Each number is 500 + 40 x the weight over its row's rms, rounded and kept within 0 to 999. Layers, rows and columns count from 0. Numbers have three digits each. The size before them is the row's rms in percent of the matrix's.

# down: layer 2 MLP down (transposed), 1024x384, rms 0.0958, rows 837-858, columns 288-383
# gate: layer 2 MLP gate, 1024x384, rms 0.103, rows 838-858, columns 288-383
# up: layer 2 MLP up, 1024x384, rms 0.103, rows 838-858, columns 288-383
down837 106:544457480503533483466546445465507532491436532528501479457545539500511499460511462506465441493544463556528531497473534539499493539562474471497501531531514459501570583469602434531599459463491531524517429508585485517483540460514470430552445466548539477467482529489488436440459462526569543527
gate838 099:498428479564442483525442561503435525585491552470502512505484552475524532440557523549469498556449504507509454513473533530496545502491492565466491417497474471490491502511502432537439512436497546404542498522506448496530481577512509534495529505534509465530561535479481546545479506534498443508
up838 102:538457538529561532471548460496519464409519474506488513560514449527445536491450464475500482465494443538523550545459543484467464461457540518552489543489530558530501448493521588463494489551496520554454509484459570548509554496527513486564475487364445480435474474558503516525468447447576525449
down838 103:521495508506502499494531515505517452510454516477532565471518567508471450523544475463471459490462551385453457463559570501472484469487534488530462471468432485518489495517515518495535479519556502459391497465498498506501421503517461452556553497517464482485502438529479510514546548411467464470
gate839 099:537529513486516567463546431462499550566388500498473547511528590570537555439528524482469476534436480565536480467460544531538520526564433510511486482528502570440511495499520513565527521491591486499477500479531472512513459534510495381463561458539543466611503544529458571549475506517526533540
up839 097:500579464467446513486497387540484513541498518561409465480478543535502536451466549409523461475419436573517529549481501486535463493548464566479543459477498565490500474521518520544501511554512444523458432493510490456573547526502444482499468540454488553567479530520566518571464520473553529474
down839 102:578514470488506489513479505514471500478554457497456531537445534519487476511541471488510519518555515593470539509519446502507464492604541533470478496481480467520508430533504490532419543540542494521594533469506471543507510513448585397511482518510529466438454400466469514547480529512468480565
gate840 092:572484542500484484487484479452510529512555519460495475508431517513512517510481550460568589482599495507537520480498530487504520441464521507483485556535453501491507458519551524548499483467473512528562509550488564556527538521473484535508504510502568414517546553451461444505489494526520521526
up840 091:493532502458497451455476497508466487535562563503536572521534550542509490516492569478520572470479479401555489411497467495489452489439476504499572554537476549528459462520510520546565520493464552560450499467545569470553440499453466463462492472540490561488510549543514425474452519496438511536
down840 097:503456435470479516535533607437489525542484538505629501441469437513512554574456576505448548504493561474440492508467509535501434538530556491517461560465526530521467472495523528519513477522494527553508403480504520469515549518527467493514442512563504512436521517524540515520467506530495452574
gate841 114:531550508510533462465538441494458561501464498460494461554532507477549526437479536498556493503566509495532503459415453460446601508431445488538470493481498525467609505470527552538451468517439582523524516490518484597552421439480566504452458515470515496503480415498410539458457508477474470509
up841 114:539484501516441539536456517512596472509567546518559529488403560442568475470542523509492476431516520560498492526493543441470584459436553455502477499417583499513496485501454562529488502449521451470458443509477490510519565540421533474505514489551490557510473484520562544484570561515595526498
down841 107:489487472541452514509496517520541494496507548524539531511573471505476499598503491548487438498537467469539528525574554513438488547533537447456474512469455499593505487462503512461408413504443512435519470437508565516522491512449517522546476466464509536528444498539545550473488503553531533485
gate842 082:518527515458505540508508475521440510582472435429513548486557509540494601498570474532522559533411508523473533568518512500560507504479586434476476457547507517506600529506486518474547485483491546514529561508466459465518497479534492410540493561492492510487508588578590498549556520445531498520
up842 082:514534483466469469463490477520518526464475576495460492488486521555448509495541513501526376543543504449483498497543520466466554497488496553451562553484512448483530490475504526534494523496543475397451450543508483507480503539456523579494497505520483427507516455463444461526438443461452475430
down842 086:533497515476514455479522459523490497510516563523498522507533488462470572552508488469446441548503491523431572504511540521436516527512486455558473625492557470468558505453456555488600551461551517478581525485495570501498475521443506552532534566461495481534492552509501518433561443476492466481
gate843 100:542507451465566543514461569554482560534424547516459442443502481430515571466487536471472475555566421507498503469507575500419525537524483539485446475511477438519502509512390458465540463477499586528540513429506481472503561518533517488501522561459512484419485509555432500546563537465556497448
up843 103:431464520473526445473458442489497442434463422490505494555551576543494491467453494462490470492402571484542507510510470494550432497488451502474521587467517507464506488511523529513495544552503471422446513548473511528466467452483583492429444399510449383609518491501491444499434467526551476531
down843 102:410542492482514515493471504462522520438510481486534496524529556557479470472504500504451465500475519479462488533444568446604474458393514483538527563547509522500424543549481597524500483530478447460568546538498487458492483478444550464542558484457487461488457450515508479459479561488536524424
gate844 089:461502505496601526522508538553396473515515470519495482504455498498427530435584573555525506552518500455468520493590477487443488504478457533532502503499475525516547511417500476508516505466549516516524517501514545575456484493553487530478501419494459480521519453581391524490517537484439495511
up844 088:498564504553453498512469533487469466463514537480484442468522456482456529504438443477458472573518436464508515472476499463515490496457480520567511497521553485619539498450526513532520460396502526499485446469548464539546450483501549520549545559525608514507481470510437470486445491523519515483
down844 092:524551485516509493558458516506592496498505516486493556456537567481539491523524429514514464496517562456513563411499500500441511483493469491477459468434525462595568449511599421480499532435473549471531435481473463498568489423543468534571535547477511491515438454451529491522539456571556525498
gate845 114:458563526463514478512447536446486494541477481492500523516524548472509496477525491516500512530465520409521511429422547489530484532505556551531473562415486505509512449470452497520553588503433476434490510487521534520541536507467537588504470522466444499438507512465495524476451485469504542527
up845 109:548581502567548500486556536492547512448570494527501478457522491478454523516517463499515490459547489577525546518506462514519540532471509489479591443511468492492529499536554498523514506485548441526518464458460504487464489452525478421563521458613466537546497483522470528551545542516499447439
down845 104:446535553482417482438496497541513463452548536476489530459502431460530519501541577474537541548546603527601566516504549503466492479481534544483516500500402414456518493454498428528488523510504486484504533543542520617595572493476454458452441470451479527483479547490439494552512483449432486481
gate846 094:490464564503525527498492440551473494543523553515481467510539551582531480449471496528488497551548451576429506513471482581505505500482550486535409414484493500535490464547492567506493414444473521429512557501484404576516475554550630512506536562553487494487498525476541512431516493591493577522
up846 101:451518533487538409448495582506600504538549476533517575470467422477469462496580467537520527461522545451504485504483490450506478485550458507515558500517554444420477534524421492539488471546494428517483486501470487428535509473500459505491444460419545575552455445492496474534513524487456417486
down846 101:499426567465504567523501514488528513488501538531557538530482426524514538468438512469469517501501484460463416532418543518475512487496468544449530476472510427512451508490523553481514524544550460555529440481534606508433520477515417488522460492538522540520495519482459532448420542441424497527
gate847 120:522519513549528520506553497436491406585488505511490420552499481527474549503473496595515528478520527517519452463569469554454469440501542488463553551436512514468479567449462481524440534485491511496510531518481554518448514549498463504533506504507503484424541516496528444474435548501532511557
up847 116:492450485444459513494495489465487500478485458524417494452514509548514491484507522527478495509618506485498518596631442465553506496499554509477452578527443475513509494506519493484532512551510521426549523547505515427550455445490457527482537488520551536409451368549491552491422463538464519488
down847 109:438460515569485566518455384547515530501452491475525471493513490531495541532501484547462475462556562563514514510522523548612516502494449560550569523490404501499472508484477464474474510537455506443451570468561465468525489548483548569439505473468530501533407458490490454510407460512548527509
gate848 113:494439508517546503573500447542512504529432589514610475514444492550516496570450556598461418545507534562529517467496491496492564431518524519534444468429489524531548556445457443468485551459559462536551456528463490520573465491546537511521490587408461506489528544471545465477479487552509477532
up848 122:552524505546501506535536457499505558479505451430492551490524444432445579476447458541503532424548461486457494574545496574527477526524455574548488467511548500522535568433473500438480527461593528532497438586480444527544515488458468542481457559544570488509444454466512507445559458588472499458
down848 109:411453427480515478486514515542507532488524569526560505463558504495573486480527522441533528439541481469492515529570475491525407560517446574500484474543493532448533471495540500557509440493510454449493467546517498538416533441499558493521507512543425486441481500460519509526525576509462523444
gate849 093:413497411509510485521579515566430571525527536525450488486439541463507495458544539507528563499457494522427523517450493426516477513451379437504490476504493457500534544495527466469606531574479461399492535494518448536471523443506506494481468501473495477493512479508508487506478502465493484516
up849 092:499434581402512497495493509476567479458501529489511522498548451547493528497467516489488487489524477467561487488501542530455501446537520501542503549490448550476488563580471515561487471478498532534506461469459492488513468542499521506539512525500519520564526522422533573525472526551538493521
down849 096:484478469456483502509380491491496547510456555525480479436469478481496504482501486517519529493518540520535484501524497555529451511504533522567464543513553453514451532531493506547388518540514511526497469519462538436549583479497535517505438464483449556520558515434471513479492547611478412499
gate850 101:523454484508499461583501452451526414490526529486491422517442479537486478543431488561522438481462492480501469401503487530492514529548532445554522551443568477544504497484436492510497506524463537515541520530534459472462507513516498537491461485434511516526517491524514460520426516451569567526
up850 098:509547440456441488414495506505470488515487563535443517532499546521514565507471501471516512528493485466434504564585523480510549527507494504515471490579490521551483501495562439548434505490492543498466469411567483474561463508511381447462587515544455463516513486506482499500512479466534486571
down850 104:503568614500463530432543460524499487496465540524461496533467523492470485462473576562560449482465475490517459516506466547565506480530504473578502522528500455416572519573531602516436473492464521454458497511531448505550526471562435484518577505548493514510563535470534462451537475524442453515
gate851 100:546443493527484525518500473501513480492455532488540461500524477544542527484498522440519490475542443457512542501444523543561470485519554463491527556497427565456489496560503451437515518518516497581523432554545517503508554544500524520437476545496463585460441485541484480428485562428465509496
up851 096:529530490485535435464473602560454584443532491449462503535519475476533459494499456589534503560479579624490481476557472474551473475541469502577477455548483454523484481538516525420590447487430565455526525477484520460461504481502488406478502537512501531520532542560412523540465469515512566486
down851 100:596568465533531511460508449488535480470486488506531575536454425491546468551490554440532528490438494536533416574502513440462524487474468469526530475526509461527502491537526565452489481469453562418562415544468482477530532540513469394463445496531553541528548522537534428518551391480463507527
gate852 100:564536477479494476504500381414472478529555576465435536481480478463525442499493513447511547473453495435492540560504487445420504514552491517505553467483477481450478520519482438536594469532495507486458536432433549513496494581581503471562495475536500541540537497536463608505576526512494528482
up852 095:560538559484526465478498492464494523498505538518495525558443490496531456502473471501542446549515495395437541536418503570468535485524452487452531544519543561546477496509509503489524529527505495506497529550490510531495474492575593445480494501546569491477539527459476480500504515531481525500
down852 098:411462588536535540533546503450484580510568507500417437512456447536403501453404439494463478512545502545459530515457520541527475470446560523482542498543510549481440611469513588529493504476500461477480540492518553443509553458527497519505459469576515446446509437382479440558475471466485613510
gate853 105:394477449504591447431565507556524504507481517540476491404537542479473463470507528451489512504465516476509521503487504506574479445446454509521462580412528418510523472482467519497464469564593533522531491393571555508481513522491520434480560557513454610469518507529543502528480507476470487528
up853 101:485531468505488542497519478498494498561487485506571470488530516451489470493554541507429542580495491487520443519565482512476508577445547493504521457504481488482461432507436441579511544541512456462474487521588523547537509457493520454473513505556536564520458453539506466487446447519487541559
down853 103:536557493525524499567548460481562507494446495458536510568486436527489507493513463576467468487549466479551544467485459501522460481567524448535585383506475519470468481534560474524467535432494511550525526529572526593461504420483484467472471424478512521552488497498514498502500521464549496536
gate854 093:553506517540527466564446511495535497492491506579418491517496512354534502547539568465478435439507498451533469498482541522488451456428524439521446481511480479424536537459483487577493460553497460502503576560461497477512499520500479485468497511542459484531593537596518543476491497456504473484
up854 099:447494441504521497535482457454499516512623511531475501542534509526537479506590484432509528447486546477497568460447454573461475478435570531414485513467634511486531442448460497455509528533483542521508497487543460547487513504550466530506470453465513525492483528496515493502513518519522450490
down854 096:455541494495438517461475498520465519520499465500493467544543501583505458529539575489533414450572513473520567493451433476471480497507545477497509478442527465540458496505523491453409466493488530530511460502545423452563530501542484534474509507494472468496494462503497488478519533549525454474
gate855 092:514462547533481507508535425517482497425519459522470448531452525527474519477467496441570526487529454500527555468522452506532443557444546451514517548578532521463489548502540556512502465483517492424512543478513537467421539512487509438575518566437399584458544536459565571478483466455482462481
up855 092:515528474477504543469430527589520547509518500548484494535514523510457543467623483475499491496444524483514494495476474474471480534373520501525485424563504487488473468486479515486537516508473483557541479458546540521598451479445430486486489461505492465501499463470475425475474478506552489494
down855 096:531517436564490503457423489474454501505549533551458530488571535510587500476517449488537464531500508419485443538486509479486439453507506521515494537574526475557555483478520528504441502489497523568448515508431466576506486522569499524463545506523516499497557446430465402492475469532530550447
gate856 093:522537453498503542519489531444517507463532584538539522528475444539488509528553580487548520408477487535472537500481506474545496535528526513497497475438467508567522547499516482523490582449547526500587492536553520513469565484519525562381511581496507489483537561509477510475459502525547533462
up856 091:470492575529453514522534495529498477572458413444461449471513561486550503464496439507520561624538475516501504477478507520409510529495474484495527552493551481404493476547522472455508391596444510449470549467500512433554455479460551465505475423468520543531473420525457524524478569493499525485
down856 095:497534546515479502479591525495524486576547533487459442546562445593519505581512539507430540582496461528541506528510520509484592534454451486540499493509481452500497582566529502506357544519510488510589484469520506494530544502494499449460521496495522541500493517520478481505537493442411540483
gate857 109:482527537458525478479461522516474490489451478561511531492506522465466513535507544534533456493435537489579488528429525562436475479476533463550523499491442541534489552400460497492524478500528472483486518450483488474587471462508502494474447496518458482533591560491487441535511497469552436542
up857 104:428549525437477543558459491496489464565497538568572501529522562480545454429485501477446476497479502526560507505445506474472508468536497423561563500516538506506481561506485570571488504531455604491501519545477372426452476569511480423454472496495503492520499486529456486524545512527450515576
down857 103:505516478559524534450496446433513501434511534460520505463496544572526492495506526541451535556552470465525553515512568558489534564474464491525521492549505545541462478438429462495440455461445529566514535445458504496432529467520575468492478526510482494563498529537475516441530501542517429530
gate858 094:486497522530520492453514557524521507538522522576543470497558499437472473534500468522480468515451502513538574520488477555516464494458501497411553534462474476550526533460440501539482424528373475505566501469450515508461504514530567572464444485434486571478544540525478573418504502504498479477
up858 098:535550526507492503575436486489514496444470503504487461538543548554552597510534529479573542491563506446515463564514511461509499436485537484503536500508561509427489455508560434490492481493521535491445515486560467521495578467510414452518529511536463452536497501503516441532452490422473519524
down858 100:525524490500457478560488449529511481436447505447552518523454557572480527505540509476532532522483551500496478535540496473478508465522527522448488544542608548442491458469485465468515567485511562465567521454495490493519530500544515420561551491474551457491461489511477515535524519452499524543